Part of a small language model's weights.
Training: 190M tokens, 4439 steps.
Each number is 500 + 50 x the weight over its row's rms, rounded and kept within 0 to 999. Layers, rows and columns count from 0. Numbers have three digits each. The size before them is the row's rms in percent of the matrix's.

# down: layer 6 MLP down (transposed), 1280x320, rms 0.0373, rows 783-882, columns 0-63
# up: layer 6 MLP up, 1280x320, rms 0.0346, rows 784-883, columns 0-63
down783 104:480496479466572558458520523488473559571480531424503433661522502541481517408506567530520579523533516515536526479571507510492494542528470470519478446477559556463458534418479457481551518473516517
up784 093:548562465478579407579484469507559550487478459503574489530523526457527546497409348503511450435453502435483423500472554579495555486551459468447571438527464469467484519448547394516483522486440505
down784 092:491524502421497492484524502495454613444483552535372540492543513536468477541499509585469537468616501579486541527515438478453458533447439558486426515427525561520446466455490498514514478507474634
up785 101:458532405423555466486545494555537503493449581534544478499481499496523507541554428498481493538457546588388492462421367388531552511607510434531564594520514520510491534495583456493528486470519482
down785 102:533488482474536447445577486523568434492468495510535493515411528471563431641546571457497568532501531492480554411520520494436539483474555507393451694487458504604483514383506527498460435586446541
up786 095:481561500515547488569548434545482518491456478505497460531531496502456550418520522539483491515485501532477529420464491498531499592437509690504460511463500570448509521527449506498519461512543485
down786 100:482545484519461607481476544490628494500443564569554518473596544378492442431488486412519419499465523563520629499481535559512487530454438528555517505523479494533493624482583468542506508446474577
up787 078:507462463554514515525472522500538476415653467588516542518515543619452500439485514601526508486535503529541452586528454417533450544526485438498549451588531518506390504540491521494471548511532373
down787 089:417476382575537468473509501435482533569517450514425538449484506402480494520507460478429511489585502527465627474577573490434443510606550482502376541427457404372574550534539486501469495504487546
up788 109:519497421395499497531548478549464510436545447528543512494559537465477522565469475479567516526550508458492522473379452410467518540457517489482368491536503504516544532483539521543462511484576408
down788 111:462459387467445577433581501466467444522529457529452508526438520508478507471504473565557507436495540464468525477442547505530640465546473534619492458494560599594510516533532539623516558520481494
up789 091:502513477413552529462463523514582670435566471493585504465535507581579485411526594610562418511504552483469582546503400554529502450504426535501471515465537467502488465474506477515505588518467493
down789 098:566586503460592529509525489510533449545513478486391505542545565481438412476529513486498482515580496574510529432516534515487527462586495379491514562536447513577561532444482552522472484512586539
up790 100:512458529368499433574496500521550515453518604522508564542642444504470517543488601535484428457508467542522427519531461499528548548457550439443506410586457490472495474523435614505444481472529564
down790 094:537382518529533491488501555411528472426496477437580457595452608586444524392515530551521509424504487541528492471538484498563520519495532574472468468504496482526506503449650470465511454482552508
up791 093:606516544532583432455564485526573451508564497438518401392566531467492510527531390555493421585501412476508521557496448493490525476509517451491484497472513644474487546559511525498469504539492442
down791 093:470525554475510624475497471468418590567415491482517532581502366453479521551482515551483528448482574553446443447534553557437544582502489558535526513567465514572434487520466470445584425505544498
up792 094:469539446620491464509483431571432439492613467431519566516578483561419490540537506401489503526512486473457582421499497517473503522573425547510526390486557628449526520473438495440591541457454414
down792 085:533517518459454475496528416622531473508593567439556468566468535533527478495562537516464549414552431549543427480491509361515402476446455456478528492506445486634485437531513434452498612511541387
up793 099:585590521552526453618604517597500538482517484494491488498471469601429590505470454530460466477452523535540497460511546458522539553564597657460502491478457482457466532507513521496595555427494498
down793 090:415549609400507484560579553518551475496537479443476528551559523543449564506491484550487536582565436426558466505459550468423522453484481520603495512566559503600482553476555529486477569523444487
up794 102:474465482524480426405517459577499541563491605518518543544435527505464516497529527568561487513489499629492534522439400556451525504535409493623457600541531552456512560506509510471514471497420462
down794 101:519512534511485496529469379533511412510537463502449437494494435546497458530429493568477553454490510490485482549503485485493481488431463505519502510532560475460520420491495552505532499523448554
up795 098:485538504511455523478519436537465550546532543590477476455545473480513447535562521505533552470586532631505546506589463406515564461474441517513525549440423538510490548410511535514546511512541560
down795 096:486437539516560535552516451535588477479483495533545454604466450521441442484473530442585468487596528476516432449500497500571494522486465413533477532575491509499475470452542491402430408442441424
up796 084:569596455553520446592510410506569464506527518445574485500495537523465550515419502567542444617492532519498508446530436539501493533510433579469479548508382458473447533538452497506480513452548354
down796 120:517551471442558476477477508510583472487540474494557502478489518574411560425481535535552454523574481625485490442452452511471523524500476521506515486467463560455509509533461494467531507496521463
up797 098:446457520513481518439588471517469505534549495508492504514531394466490530505542543542451503502450460623469438529519449445421494527535552521492497472536457524492507490509518504454526488514361481
down797 093:581543473475446469497477526526466514491485517416537511469506536457526494520511473459432432484522566490525470475509538594500547443579513502478535456458500445453508486545426388509462505518497488
up798 102:523467536375469512466507520508523634495542443444530601396435527568481467475457464579518463535443495486505556484471450443463433562530510421502460458574446529460448482534430479532528574459493532
down798 101:527524535541528434502554527436608470451497509575515508516511399496505440602507527484474534445493482608404394380503529422505512493449467592430469560565441474434545554505534522523518476481594456
up799 098:526516494524565460478474442488504495511479552548465458455416465496498579491469460532571377500415608525447549441496452512557507504410462462457510465509574497393502486533494444456574528458477437
down799 100:404509425501482475430538382539386515519521462469424448582562438444488472482537564359514503405445532428491445502552518497519542490443463490542522513465609543497519437482515560512486516488433505
up800 101:541468496525465568527565399528491649555466571527562501566573352494489420514411477537531544437498499482457518495441458465487517488429551509506513506478523564490457628492539543529572481520340518
down800 101:552443507505498513521406507526490561404426459451492526497496545430534509533506433625471446494484529532474562490479538410393515548486424528579492592488485472388507511430452442580553492516491526
up801 100:457540487446628511425407489456505544514576535494592443519513537524517490502586547529599438483562480491552508439506467508589574498541588453453484457505428530466443466452537534493457557506454439
down801 101:455495461454430488405458488457486565444555522474505480595528467520483495489512562457422488455378619423422481483476516523573522466520525586546564516471443553574505528507415432497507445516460449
up802 106:546558489517504522520521527566474521555449463538515470520443495583373615424548491437590498625480435486462582527460545549482585429535440494522465520400434454412475458511459478460498488426500473
down802 102:455483466489530543483558489521501441490469506543512486472541502546535559507530513506568550479536455520589448449471477698465473503541511452524458589493501487513532626503493502447508515551587533
up803 109:500490507481462434498432377614507495502530490495456509492493483502439438558444427546481413554504497510483591477456375440511468626514572480511554452516561360556503603463416399596590554470458490
down803 116:448541573446498562408498579460529498568428408546559526556454492491467522549438523476519514516525406448483538518508592494473533501501497538515457538546446491580467449480435466488533543411516476
up804 103:396555454461578438409528534485465548665543515481520552508480405513483493477500474506508407543472521479497497468444430543566515522461500522523562459481379565505508482518538505564548513465486490
down804 102:531516475464408418519539593507510499457542494502509495507504535468501488481532383565456481541470450395433511549424469553520501535431544517469482576527482547445515451604489494427542474548530500
up805 106:501536554546468512436588393533517565472541544553491464535424511622394476518404481506499505510489521515518586445371506490511540594506513461432515485385548487514568502627490456492403565497472487
down805 104:542491537505581540517500504456570538540515587534464563527513512448594494571454510541481456526500448514474508408436554527549416483451463536445534474474502528416459437489474509426482569464466508
up806 102:518491549577496432572611475510476506464530426493553577518491408575440595511521596536536544540405555429461495485458459506480486444449464603468477459494510474426539477506484535471452548432502469
down806 097:417521475557391527534526487524535467515397531585581448470491416519492461546436441532479436516520544613554515586467516538511462547438610464515468618475552477476509532514532519550526441494551539
up807 106:373425360522544471512468479532513478497535477516517555433485550459467548467482447526447437545516453546484427511515438424461514549485529536497413502523527479465528534496488559558550476468524484
down807 110:465509394415442513485620434489508424559534442586573440417486446425554448536457462500450522610467515423514508526511501391505516521543577509425451517438430506449453417468517564459442466453488439
up808 101:498509552501482470430570470521451483537430463420546447472513485548470484476471567538521462488425493509520565487542509454461533473397484496492458454514458459444488483590449445539452528421477512
down808 099:516476479515450519474490513549501510555575458494471582527542509462428547513491431489535588448500475477456471397456534425492468460544486481460484445500493498532500449573459518496488524549488518
up809 084:526488544465586504495481569429504527552521540511592453530502412532466538526593514550536442405526483558546457530492530512519562501462493554566527370526417636479397457496498562534504543449472504
down809 087:462423473525516572518528573437465542438495476442468513430392511487620426437482571565508482576487502551412518518474500509460529517537466490462498555456537479497535443538472474530522500588420459
up810 099:540466426498483429401596557518517452499542450484508471568456474450451444521464447604553492469534509477466451365468524551493447650469509518542454534479504500468550533516501419580524476576564515
down810 094:456474478494490501551505506525509416437512491527568478474532490614517486496561561505485552528496530538517490631473590545448496485518514373429509563460471478401501544487502574528424471501567455
up811 101:497480560478490484511411443517514489499514498439515552508553424521501516490508500525630498444501541485493590551483382493474441552449505567550488556483511411566421492504488492460534494509439543
down811 095:320403483420459482590514476498496544550517552473550445487468565502476528432555546613466449531482405425468478458546516540527482490497504466446555480549538587488497512499465512387505539461461441
up812 101:510532522483586389586519506495398472555528459478472538522465417502473516495495489552450483536419449548432542459475465440464489535448493547495411499619526458451502512500506446533469473489395528
down812 104:475571405558520488484514573521490495512531463522447495536476555506626441470559538530504554589529454479506534474501498552501539440511495575468476480574474491507484524538474468487494518538506495
up813 100:512575405518485532510514448456591543480555498540491472404477512518481453445450486493558458383543406528411496538430480439524417542409458501568534552536594547457375460367456425450542500527522523
down813 100:503515466450508525489531453540575441653469483562505533415524544450476556582509481545496441466522570499412636600559552459513448551619539451457483507392566542421536468443522610502433460447535518
up814 106:451492424417487464498469500554547515602490559416520561517509535438509477541457426464470453473531484637475616498525547520465475503502464478593487468510546594443467481558406464489551510458398408
down814 103:446473517451535511575577478480400480552533495408566451468514547523530559453499557529542477430465538538424500545500464491489404419492511520545447434563492523461529490497507466436438501459545451
up815 104:527493487483453465577512508536414554548526549302508558519512541433534506507463513524514495485508447504383396493453494467440568611483445629478472478524522449533505507504544471559523583504453509
down815 105:472506514558520523416415491397508460504532464522560459485434441465538487493525516537651497532523509525575523493527530524564434538465628515498539609523511544515457435596519452589421432511438506
up816 103:488532506472555443511558434556480517564565554514562505504583427540450463471542574482485459427486529541510527477563436483526485512459566434496527432535520489423461571462492482491482564405466523
down816 108:499458498476487475439490438493450468528435585500482499593676495456508601506527487402536565524435529486522377509520561533486479403494444436549536463583460582493457502488551515507515519569507553
up817 106:427471490460547463399578536483488481520497523429551523474501519598381522444457438635501485559449480476511514469415442504437527585501509443526513518496500555506490558483394515514499614497507529
down817 111:545460539524489486498515519512579451448542483618388502579546508536512506552479451589441483482491454515595490556447430492564502462596452557543483509415543471492538476467468544496461585508556517
up818 107:383463507396626408466450380523566547467449486455485498479563491528471485529549588430650513526525520527517594519460460431482503525429466463574530542509561521581431518597487503445557385487565547
down818 105:474436480419515507452428419546577543493527500490474478508527462432513471590582447591457451602432501420433494526409450366499489472480508476465550377561520552549548435490552531550454464542400533
up819 098:468443452569554513436556471526480562530563419501532571472445544538368561603499496460510485544488461592497597484501473519524478572499497453469527517539506550439485425468376459545601508488444482
down819 097:526463444574411498511599457506463450477518545494459576497444477504484498571449469526475561486430562539490459433472477534508513507581465584431528610387547444476471536490501424506546532482511565
up820 094:506477447547511514540594475537506570549550554395478367512474502503487508482484580577573487595555512506521491540418494441547489487508473541518548467473486474454471492522509516520525532482443514
down820 096:512527538479493503469578449529544447501455515495503475525568412486489561469464556425582473450445526481547494482474513537600484549402514501464450515516578550563465472535574612597512526497455485
up821 103:506445513436565531485477525523465437575514479499534494491481489511418449518468532559646421606450476433505511461454472384408511576455496550460398473525453545418452590560453501528498505425474492
down821 097:490505590443494525531529566502524499548477499511513541512463524513424484549444478570516527464512488523528487440545512602566523539549518481502530359538482415394493446586458530512555503463596518
up822 094:443634452504480512522518462421489493572543516552511543472545552559435449480386503536417503546504558456396443485455535477356484489544507437442545403468445453494412449482540492570542552433531465
down822 098:465491518452449465528423532525566513566485509416485536466549496469437543533501517480542562506432464434556578448515469551418469478516450566524464487553534540494489532535499518532553499468447463
up823 081:492492424468530481557476521496566526507529544556491552502481492491419541516511489494545471552547486492474547467465457488494444493378504476480641531504573592535490477550458504503515514554552488
down823 082:605514576430472464469467489499460442496402493464466417528504476506530392412521456394527583492549586505515516460540554526543491524562527547522467455514518437516560491521473540460468603541391525
up824 105:507487504422524518518481454566452557624481498443548541510532464548478533451460518496566423470476455551484508465446465524497585560526507496449374432466467486543436599489499528519517526435505457
down824 101:545463527564491383433536566516520404473451527470519458513430519566483453497436472481540543503521510545527451368533471469493430524474532532504663528404562390458533519454577467530534481390511477
up825 100:404504401542471430452462552485460523521539574485487597397529596550515600463406486586526441513484490542400503478532514539368506589451570486486486508471489550448477486494374533490453552489470465
down825 086:527523465500517504468494446474498440491512508564549555477467462524508449518523521498557483476559447476473486530454503459473536471408503523525487454531442482498471482475485513522487510495524504
up826 099:446501475534452547544513431597479455528642472471531537501341459552465524456488550538511536551471459547505454582503437550479517468550526484538391604546479464596478553545439515527518448496509468
down826 097:514517447504515361483505528494519540465443532522466510480546433463487489544607423493491489463497564524524522439553471505628452551425533461418574474524513512417488453522493505540518465530565503
up827 099:457537492538483495503355409479572598391486476514597521549500568489477535505566484534545495456532464547465537488450406446488492508518528433507399525567473452511566581463359502590509519453546512
down827 100:508445480443620510548530426514453502453470452467442532436516437536547539508445578485538511400450457494563465446480566556460528464512508582486450474525464510548509603493491436518515536508434516
up828 106:488445390553475509441583450515409526535460485500572482437537478470420578518472498533498490498481528607573502447447407469478503501428519564508536514495558584472490417455498509543538504535521379
down828 108:434553475555527507501496502506483553519577579569476494586490504514535410540457485511384464533553468500536498500472536453553566554570495494428494440549422451501468434517415546516505434457466493
up829 099:503579451495548498564493485604491549502500512550557524462483561666463501495480447515504451437559454481457444500566468474563524438411472478470518523500429559519467516505518498548473554434528444
down829 100:464562435490540513494569607342523476407524536587489451565543439514409460457519574451428514526541583523507508457480507448474603548423480435479439369434507540641492494475439521495405469522529428
up830 090:515488438421536495553493453502495504524654515562487472512544455447439579483484498490513486476497472568448528437498464450529542468411514500574519524527415567511465512550559536526508510509511479
down830 085:462523546490472500449535518535552410458393537466449499457504538528467423489516568602516514521582477561549430572516553484489421467569485577437469418330510498426487521509510481476499480473466491
up831 098:499500495520520438513592525451495492464570518527554486508480477571431604564610438517501524519489507502537527473495455488463612568491448636452425576532539492498553436509521499537508490487479423
down831 100:481618512497439525490585497525528492466527574490509465504585441498581483445520572465449515514507563515530475498499532564564547408484496584457444547445411434533515486450513423497467459528522465
up832 107:385583556504562510586494507385502556535545484498484492536503507538490458507471506471535500498391464498447565560480498377469511495479482475563557533576514447504459568505553474544412517530462542
down832 105:438441522507493434452496500503569489416504519532432438501488514566522486472562445538483502352527518456540513494493495559505408469484510532527628417475487559550550566436620489525680541513496477
up833 108:497560478560510527580551447532568508534481496511533475536629519532486457429523562513499503476515527606398498487490521503415569456530545357594503471502514480442510470508556521494405432427430479
down833 104:431480548497459521552476464511491603480536435495558502412437419615407489437589560546423551498405554559433451500453509524544548426412539470509485410527609593550505518411493506532464452510472461
up834 106:396463437479540567442556468546533585557562545538489518451530499490554564502562563487495568450462468513481451489431457379523510541501502473541453525626547544562484530503550391441515474511489506
down834 105:496476420551614450486396450404551491622475441495508492512477411484469459497582479490404650570507574532463471481467592508493509514571465575522433528491554518325470456503538533499489527509543588
up835 090:440504480493515415517528593498528503437518509447557585528502437608485521458511537553561566560486458563424487431445465458455454433500551520471517585558534493490418552587502497515479567381601500
down835 086:476505556503509510497482480484501523544487465391462489529428565420498363510609501465406550429538548491567452558505515461385455537534451416518512438487533515551595541398633492550428607508476463
up836 088:532575469458403419502517429483502447515594597437588504481536463534507551486437457549539448494525551476534527443412470531475534441482452551564595495542516498560403557411569545526612535511474491
down836 089:458518522495599453542471528527463446543502421444519532543461512502517561470439467467438545488534581530401545442511579427492476463489506518477441532489440523441560516468444498532440542557529522
up837 107:540504460476493518462522458462521485486569441625474422434447490468497414457497557600471573488511481568559530471516501450544467554535463541559510416476501527523495451551495421529479478491512515
down837 108:456509584497552495526541526488454478512464541453522462532412497517611484480513471560559499552485504522558502488520440449593533431528521492414489508408465581422571455434458530565471442524646485
up838 095:483517464467521514485510535491432489472451506507508538547506465508463488481443468495465445483461493515419509503531449565402508536505439438493488539496433531516495444475391432572441464506465438
down838 102:515516543617535501472476545540547580526486556436533503514502480523455456466524581477495501528560503411593579509527418499472453398421490517460469436509516480514484475491646523429440542398477536
up839 098:529567471546501379497507502605536512453485479423442489470525474441468496546517442518497483468464478474478529473481448485528517461511566496539409595423503403509451557598539515474551521577440477
down839 092:494460559557507485523476544524472553404532533579572469554524462579535507531497545502450460369443541476462490535542524547504517434575488589407470516490466498509497454479503454453530522548610516
up840 101:483534527491542500445497571499578558551511445474588495447545517543489546466450487543533467525504514564516572489357508475431515487559481509562458531412595555414515538493431504489453619524445546
down840 102:507562474435507573495490511477527488465615541511495441526567511470638405514531496485473500560597525499502418522558474528487479584460524515499508537514520526529500490502572510535492498500489507
up841 087:511554438486516510497494370472597629514512442508555458490467461551452567431530518429510511458367472503492581501469470547574464547535485563473415443557506511429459489436535500488509535477523511
down841 083:585515489525554395406481483512562479596519325553456468485496436536527564462501395499512575519541469519516553521538566478476530462464503439480523457515467431446575484509484517473434422568444522
up842 114:359506421457510442559540523517480525435615389550508551454590432544513537488461457547500529480493520541495544431435492479528481540518499538515438513542505478480455445518548544536490500482518462
down842 129:544534426510441465511524523529516482437533493555489553434520484438574513426499466502525467493465568570419535521499508542531387429520563444499484493515428487389542446558501514555559522534529542
up843 095:317485442535603434489450535612512618478460429607538538518400570565524456573493519485611426523480379541450527528487484470622491461497527552513375444522472502506442490531532534549541479489499478
down843 094:483611560569580504487565477519547479524521544469488402568452462553508419473476538556502540586483481525514472553555449510536522462535514501436494488528529549490441546547542538497488437547444471
up844 107:480513548519614453545412531529490535557523480486471576384496481504502505521510450504491510439457401525503498455539524456566541540445451505485464462524448537436460471491508458511514614482496511
down844 104:514411501588486561606560513525495515473502525559502506506560489534473524596480504509478493457524506473507423528494489411453562502510488539465579500536441469460386358453508559454536446517569563
up845 109:503520540477485374519478451519505512534449574528509497489431488461504544533424463534518446516526481514484549492514499502508501496506467395546465515579477399474520502505546506551495532537460503
down845 113:471532578471505504530543408475378411502459529487486616389533494460526454550504467515445475458483428501458559489443523531560470423516464467532478595570563401524533613479499407455505542506372488
up846 103:426542475402594454475459545502587531446484508499465513514435582512500484503479466483435439407451532589511445555470506468529566551477427528475492503516501512539399583482475497516630530435546506
down846 090:467559476490479438536480512514553510524480519488505422544524504565463521456409494532450475522514495472582528500469425601519478458445556463485502581618533535455546558492554521508443425476416531
up847 103:543496506485509437597433410489494456600514526500492501483429434546384496351417437576445462597480465469516470520439470386578517593512535583505540525522482453500442556580453572563561555467424467
down847 107:557601415470495469459475525497501511521476419506544518469441497485485404499537411503387539466506593519447491565538543487552581406543505527508425520467438435469543540497490578464488493462571498
up848 097:509493506513514548544508424570473549621556606379536481520473465482356499546477551496509609467565537539483564546445447442513413586558475496525539582574592524511443490561486467483528542524494394
down848 096:578509436520468610500503522440428543473451518478574526421482503429552543443557494493502418463453650481497478503444518525440518417558403382499456505486497474569654512477563497567511523450469494
up849 101:468527433540476511519592464509472463548507420438573517597471552437474529475420420476591538532483468496359467514440523441447511585493462426482468551464582535501460532582503471536498528521466405
down849 099:518485509482480544511435414540484465463500548402558512522557608467500410501535470493404630451530522443582458547560421454444448459492445513469569478438458499545498484567565443497498420527446511
up850 094:459527457547474561581505448521568490509538379497506561524462490473490562544515500545690577422487433535471536433517458514473482475499542455509471548539521450495439487520562548519541512397558477
down850 087:525462413556491434473480424489498517490582559515451511492501548542482429436552514519496505505593491440476500529539529572542443557529584458493552541459510538522574492450561492576457504515444521
up851 107:517448483462521537545449406524427547548482428580466489504429475523459445461464596491577493509408459512508473441454507446494510542493464434457479450553580471440539534499469514568496472376433538
down851 114:466467493543483415511475564553558507416489475487581557515427512468540491518473511488498499479511511501523508402555434481522452475465521514520515487486458618507473483473446518494556487492456431
up852 104:553476494401593463597567430531502574490528421485555509492530468522451567539525498535527503577479560531485524400482519510500498545503461515548483545532467489463528621516473499579547555523474470
down852 102:477465564464502455474471607511466464566530531531423501578491583516578472460538583468555554550510495527471525488471434473497482468365451519471473517600444484527503495418536432570502517515484483
up853 103:457559513595482513472559476525517554503517495391534550503511509547427558486500472481461439466535593526505416459498427582471505486455526479590507499557521501489468523470427440574602649485435450
down853 102:490435436588439507509467468412481559487543456512422532482548474506486452499510482521512542512480543544510441480489523542520466482421376452467525576456399529544479500642433566431431512483443600
up854 093:499535456422443489572485450474465571506619545470535482574590391464403466537523493528594522522525489447468522521432526508406492476524438535469492451444504489472445456538488535520534519441586466
down854 101:485516493524533577395504523477470446510507506476463492534445544564581504537428545506528489423493532496483550420427395486523505515498486535534576524502452515504466534427470527542502567525509464
up855 100:495478527532570437548488453510514517499472531530549531522508496462525497398495538504513392511447473461494612548497415502466511355436447459551528463548476507446545536462546573460492509479480515
down855 104:555553505527481464535529477521565438522489498515469526537483483523483560535506452497443503524535568488438520470457495475526550582532605530499453560441523470503535471506499537536443399534560492
up856 100:518538562420533433514516433495602594588486601521440510507529481545508547570495571479584479484449521540482434466437451448466478460466493550534519490613526496542413498507486423510583600470486511
down856 098:568484491442647422478538566490511508516510580527489464560471477468526417503505524563634522494492617485505439444554469554478481559589510492520490513489489518471468511426570487531507515551495514
up857 117:336511424418433392513528530489514530552555419459461510513554517468454492536489588481532481538577563495504553394413429523499510518560541563521489480517567475492388565464491498541484529468502541
down857 115:479485512507496512542454510473501497513574485476535479481498567454490385500531453444520498454549497574506497473493475495543546476556483540532471549530505476593495485436522539509540479536453423
up858 146:522613506526573441484502541520501487498433520510560488352543560495546618532390499551513454481439470588500407472452488483453492553513502603476497433478458518529373506505494567624488507488464406
down858 104:484507535499492461518506486520540499504539510528532513466512501526473512463489511498515472511489463519495462525451496488506541468460496510551464522506516501504435513503476509501477473492519489
up859 105:482631478492516471539548524484532565489517470534500555511543482539444444504408553473630434550519356522483481527531455503514523470328519513503517547564439523434480528545551454483465494504557474
down859 102:549505500493608572537517503481431529664454516457447471557511466426489533478473466423428469537534491462548443520520555473459433428505387482479507505535505455566558511426521563504513557462507510
up860 105:499460473527561487528604539537490550505554415569484465531536480453444487562513467568524412437455480530472436466377494541510504505501489501390437515480484510558458439471531547555506568436524447
down860 112:436457525457437513587377552511481471519450526523514560441540486489458454488472506463480522489439456610420430401529468522527582551538507517556503544501476463525454444451474576463536446480496518
up861 093:538513427522558411492534490498501534559550449428514548522525477515415510467442567510515404455483385481547531464461478498513523561499476503503530483512477541531549541546518497551398428516502524
down861 088:466451482453536586522505528477563556518488498492504504501505536593548547478498426448536598514542493514535433503563560410543554452540502502520548475523521494574473457449479470511525498587533492
up862 105:450522495527505489567521441511466521514505539497477493553478448459532521402508511526424503520538459548382477477450443470459473572495504500476502526587484498488545537508504526481479560477503535
down862 109:570488508493544538495485475542448480413555414360443447546562472502491482536448627483519533498492537573457463494499534516655553487453443547574544500547464516481470517549507397631425435610545436
up863 103:486521440573541455516577502573507559443478487448522541453609429457497548426513504466514523490470504498494594385510346383463499569497437492476524491509542452538534491491529515494432588524474458
down863 097:535542552494498501502512515540494527487450559453438470473494575503581422449506507543438520430507557388598484543540525589498526413457538478545436486533567550477513606434495491525495565426556498
up864 091:504522366486517439525534569548480508492507544551610538491478482485472600500523481434583488563491400523462571578445458561520527393422440574554527508460588499392401464452516523536530569543465478
down864 106:457514491501482484464510514461496491497486485468583525444525509446478486478510533598464443561498443516558519428472430450579470434442483598415507504502542531643499469504547416552494511477418511
up865 099:458451415463560479498453511449498539596474530520502537426517567517493490440490435472541532560420514575442480549314492537480509490405459602493553511454501501553481572464527502589450574475497445
down865 098:514429517539550502484536498457465530490563550511464472448541563478535529500498491522481556544443534550530504480537517479533486517531466477544507536562507507588559515498531356552453517587515531
up866 079:458430486522524494400496463436571510489523505498521493473513556695424474490498550454514553545417436516506483513521420440504473561533583492538578470544566532538528487517550545467615645519538482
down866 084:508552420510466508498457526447461497656466500487436568513517442438559446492450528459441446527534460471528453477477485479463432442543570513508480433429406441553550495487444595491484458597555502
up867 097:447485490453557488548467478508454508567472436568603516443525600530400465511510485490543448549454422423483474516494489446463563536456537481584458509531463566449472471520552462529448531520532410
down867 094:488552499454526506449489525538558572499535421521483545563471551513470507540495406628568471530541513545442568539496488487443499523501499439549482462474528534477530530490492454483440486492523545
up868 097:541493524388540504471549445545505492424420535561549505575563432529431501495557512504510471562498516518548509480506404383504468570451544443578514429595546473483472547472508430555592597548603534
down868 092:515529531491427505444574545440539428459455434574518576474460470490512404608548523516514417587492456445540470477529408466531496568605475508489463526584482483582457464466423478434428414543522541
up869 108:539574493574486469477579509454412443450440590483569500524499452545521547429366591468593480473519548654553475527482441523544556545503387579515489525515529502485506607479445516522477475434449391
down869 092:460512540441525433453527532558476502478544498454526509505522541487494484541498489490496523513452481448508474487469496585506484493533505424516548485471589475506523372573418516464510556498517509
up870 098:466485423547595512481505425471410543494656505521527440534491543463445553507422538466519452431470426432515509540438441456556451493432473501635523566570515603433513389474434373503484497475461492
down870 103:466485508511496490389487447492491556510536496529487440511488548547402469375549446486522536511427531518604440518529571502376545469530537584482552519488430431491376473473512527468509512536616517
up871 094:538457526502468487471527520545515528493445539601491556453473523511518456516405477495480505499601460502485510477481508444380467493480542550542531537428444534462415543542518465547390482511575518
down871 093:555396458523496490487446437543415568485557424645486457464575427554449568484577426552521446552549558525505458482529589484554536447520503509466485433482548524452474482436508445452561606514550463
up872 110:423450409505537540472449528532540611617482514523560459483458481540496530507527493532566414506518518579448544511436485458480547487465476505568666582537487524480448467568463511489570514468557487
down872 105:524528542444546631594595441486456440443505538541499475533571497478412467497487498486521611516447470531454520492463533446552526467428521441519473559395512554513474580491543596462469523495561521
up873 083:478586487515474487473403560473564587477431496503447478536450486503480442517504488508498530470493503558557499552413409559571577462339505552489507556554493521512541456479434541440596520477528449
down873 085:462506464550581429474497481465486443547471543490538507541476515443561463494436464465534547503491528539567551617590551488501494469547542518442486467470470455441460501490553510439453508500488512
up874 114:530508426400517505646439523611580537497556441513509562467474403575451459492440547530532464510512517434409506525390490558467498520579503481484455527519574571480453507526553498569590605451451522
down874 118:561498547426531441521586547431507471539526452510470535466477529495479434517441423430454523566455473509521475474474539631511456464571572421506597472630492580537526424526507536534514520531449435
up875 093:457557361576477537547443461497424510449586586467506568477462462576490549591479482519508549489435537510465495611471464504526555465571496506442550458435402496485459561460428522482535617459492473
down875 095:520472523483493411557599478538631509448437457565517492411480491502483503443487485458481479513493407547529549475475499563553460490408449496578458584537483580509449507501558481482521436516551490
up876 105:495474497562612554460493551499484550436540585470501510528507480502521480307495582557527518553515518516495482524501472506470624457527380500457476505530568528413442575554516516479522439473496532
down876 107:534475531483516501476510508496472493493487557515444517454547452462413601653435586505604482476552566533486482455500582437512453521395513464489474553576468532504500433483485561499508536497452542
up877 091:442503479593520492437475482437542463551589507503583552491574406481488456461458498471484392443537551492459580518552405527420476508440626527571536486440424489513435512491463531457487539507449496
down877 091:489425491403454508556452564539417598535519469577531503445397489459628449446496461514472544513526452461474510558534517482454495547489377475457487601558453517473558501541538479314486480532527467
up878 080:498545416474458511461414442524496467505511665438502498511577476489489521491490458510553524511483469499506513510402445489528585549518439501481618480513429492484509547562527436563543602483451557
down878 087:553491457521520453517523446475441549530520518504463383436381561417627552529515477514492478542502478497511574450537404515544568533548521457439497460490478475480512490549453546574519514468488623
up879 105:559499540509540519614462476488565465423455504492542531446564486529490525510473538576512496535385471594453532559552520472425567535503418482556440509547541422496431491563433532501445546428533492
down879 106:452448476573475513411556448511561497442511479388503485590506527467456451507568516513450606496503510475459509602524594492610592450439534435544492449506510532502538470551591450421464526537542415
up880 096:504461490458515503489510430455596520642500565470439509535468464514475490527487422540437466561463503524387498477436401481428497545453485483518499517532526523416464566502444522443563463467498552
down880 092:529458406589536558526535577576498513516477497546522498525459545533493417508439473544577545510529563526508493459500565500535538542494454515538551484432512521519542489568390549612471625502520442
up881 104:516466550509462513476549481599519533548439481421488484491431518379458524498486476511416469470390459521378546531474476417423607496450444479438486529473471511515499516575489562504602486507524406
down881 103:603517454510500455563549472433517507431523550496532486463515455503522466583532504491619426553568578517453599494468486532538463438485620518489379473551537534491514491459398544479430438525469456
up882 098:550572449426498619576524442535537489480560497497538452508505565498543442484458575558508494511552460568416476524441424447490582489544519440478499469611490487505519485418488470528489435523475515
down882 098:410476532559556490588550486535424494503388489483557408559521483605465491554457411523526485472519492525505539410548582558491576545516462523582437492483532504495486492533477514478492479528457487
up883 109:432599462384531548423539510502477580534518519439517427522486546593563593479489522511485511509513421585527480463545464467543510543520548465431453513537418512514544500486402559485505494326447438